config.yaml
n_kv_head: 1
vocab_size: 2048
norm_eps: 1e-06
init: "normal"
init_std_qkv: 0.0679
lr_mult_o: 0.991
grad_clip: 1.0
Each number is 128 + 32 x the weight over its row's rms, rounded and kept within 0 to 255. Layers, rows and columns count from 0. Numbers have three digits each. The size before them is the row's rms in percent of the matrix's.

# layer 2 attention key, 64x64, rms 0.116, rows 0-63, columns 32-63
052:118063192099127137126121116120108090124130140102062140128140112139157085119141139142108165110124
045:125086201103146120114115141123115103124140153115080166130132129133151111139139161129113167122157
044:143089191090134129095104150133100087136134135092091140106143104149146140138135132128106150158131
037:099140119117140106099136158153106194136152142236132184162138122109085189146174132108145157115136
040:157141137121130114087107145140071181103110104171153122178127123154105166218158146121168133084139
045:144149058130110127128116101115165138102127138110166116108140138168147108101093165126143116202120
038:103156095151112164133110116080131167085091117114190127146132157109140153084138180136152101154155
036:105095155123098117109084100105141112096101156092111135115107168145112133133149121105160155149130
047:101107161095118119127070138095118132143143126127110185098139188141119107116140083109128143179118
054:091005200122110114163149162149125083141141105095099174130082111128117166147131093142068145079109
051:164234081132167105103109128110114171139106170179153074138151128153129126124133170113143101179114
053:143099168125125147126101112127088142157112107118115090136126081096114091175151116101101188121124
054:161125078096116149115138098148124135146068165127148156110167121126119099148114149146204174161108
057:103079187128092099149084074177138086149115123125116178117145164125108088164163102131091130105107
071:134149155095176121143135170094117148101135106172129175122117121117121109119141145075159081153137
107:148205129125118116112090125094126187123097139167129088137181181131140174137136154140111111180127
124:107164157113135172091128112128087188090166119075120167118140137093147184104102107127060129091158
108:118072129142182103195105136117121095121160141212161092147069146121103085122230131111150140141155
139:136122142130147148119162158091106151081132147162117200102139092126088162161056121127132138116131
137:191105134195139122139109132128148126069162086210099169150113099145096145106103096122047124159164
119:132097106168164160057160155124174117135153120090145196092088106158073171121135129157141127133116
125:159182111129130128130083157113127166132126087094115096160142103091151198155062138105114144118115
144:194088115130100110142161134158149120142169124115151146142186104107130156116110178153134152151089
153:107156145114096149139123192125126076121123128122146109151118083115109121090087075074146117151108
136:111104086124046126107081113134092135156112137104101153138117131138123107126187124159121127119135
126:164165138202145164154131089059139079162122119163113109149120111169130131108105162154142151152131
133:129082111130135161100128123058124143161095194153101210102130157140191097153129124161171143165136
134:144151109109124149165067172111087144096130143140112086148142105098139106175139144103172119135140
132:133057117136112148129108123130094108103118134064135124151081085128131104160101096101184221094109
143:097111143157123135124138105143140194132139073194161141138120121210112168128167099097162140156172
138:110137126137103144163083151157132116125137106151145155118129130100068148127139164116138138126121
127:150160135158165168103093109108138136121145145130103054148121176155169127104073149106116058131116
026:137088095121080152095106119140105076127070076111106125118176071186114112116110141141112109187106
031:133067164103101149101121095129070117124081110093076139133141079183161115143111138117092114187108
024:161108075136119142123135132145088110171030126128167118093141075105165130159117115094176092171167
029:119161131131090162136109123144163131068107079113107098124167153116137127118076063152134129095106
032:133094175108131143096097099143100084131181153116058103117145113140092149127168092097075135069091
029:180195113099106121093153142171104162142087120164129114156156090160120108217150153148176133107137
049:189234060121139113120102102123150126090110197127121104140172137132144086110095151147181119145139
042:151107081126107135127115088105151149119153099113161145135110187153132131078113154113140113174137
042:062106188117138111188103167116143142134125107133104116150089104096130145132134118092053112084107
040:178147077093115112117109153120138132117094150141134137112133159136111121105084159141196145187105
042:118183185182163127114118139092119142156160106179123065141115099104116119139162129092080109108150
052:121059159098082132134123119133150117085162073078086183109100152135145123098134098126138165121147
058:151219139126134133083106135091122191098118154177117035119177142157125130120149145122118122167127
063:093134149124125139150077084130111122130120135209142171151098172103109144134155109169053167113152
078:134165099165150079144104129117155116134176189202130101152107139178107129129188128108148092142138
087:114146143126123113115114172072107166112128085152130087135155135132142157135132126141061101149126
102:105107120148086103173113139182173096175078085099127175132127077115145148181127113150153140160131
131:084118165127153133189191147177139144157056029121139192129129111070177144135125138120143067158129
128:122133155094104191144141080134128160109081086139150184122190143107155087133081141155124140115128
125:144082108085116141118164163156111141150089141129141185132119185162116154162095157114180126168107
131:094112107140104116135160159060126131076094098094128140098140137158125127102128076154140148103134
125:130124058153110144131163076172107135145143160111156090079145098116117140156195133200088139138159
131:125200160130123131150187162150113112147124142139145029076138139114109099160086111168096169137091
126:125127166111138147141188111111116091128131111172118078168090084174158106133144136075141162070146
139:130169172115093091076200109170150083150103077104124109116064110163103113135165130106090121085100
144:178086123146183138161153159144141136159125153139097084163120133091188123169056104135099161117151
142:127102088102095103103055094161120086067134128151131151115182137138122083177077083150075135095128
133:090150170148216145158160081122147137132170152097151130100140147128166116064170154118136099128121
131:081149100121138166123110116122122091145120177181148104083146137130151105125186128146064159177090
140:113158133142118117127147055125134155110155137133149106164121109139123108108152134099130141132128
127:105074193101108132176116086148110153106162125118132117145118137105077124109100156095163179114139
127:104117161129138096161163183101130095106134167149122134122134141118070118133136116113081170103147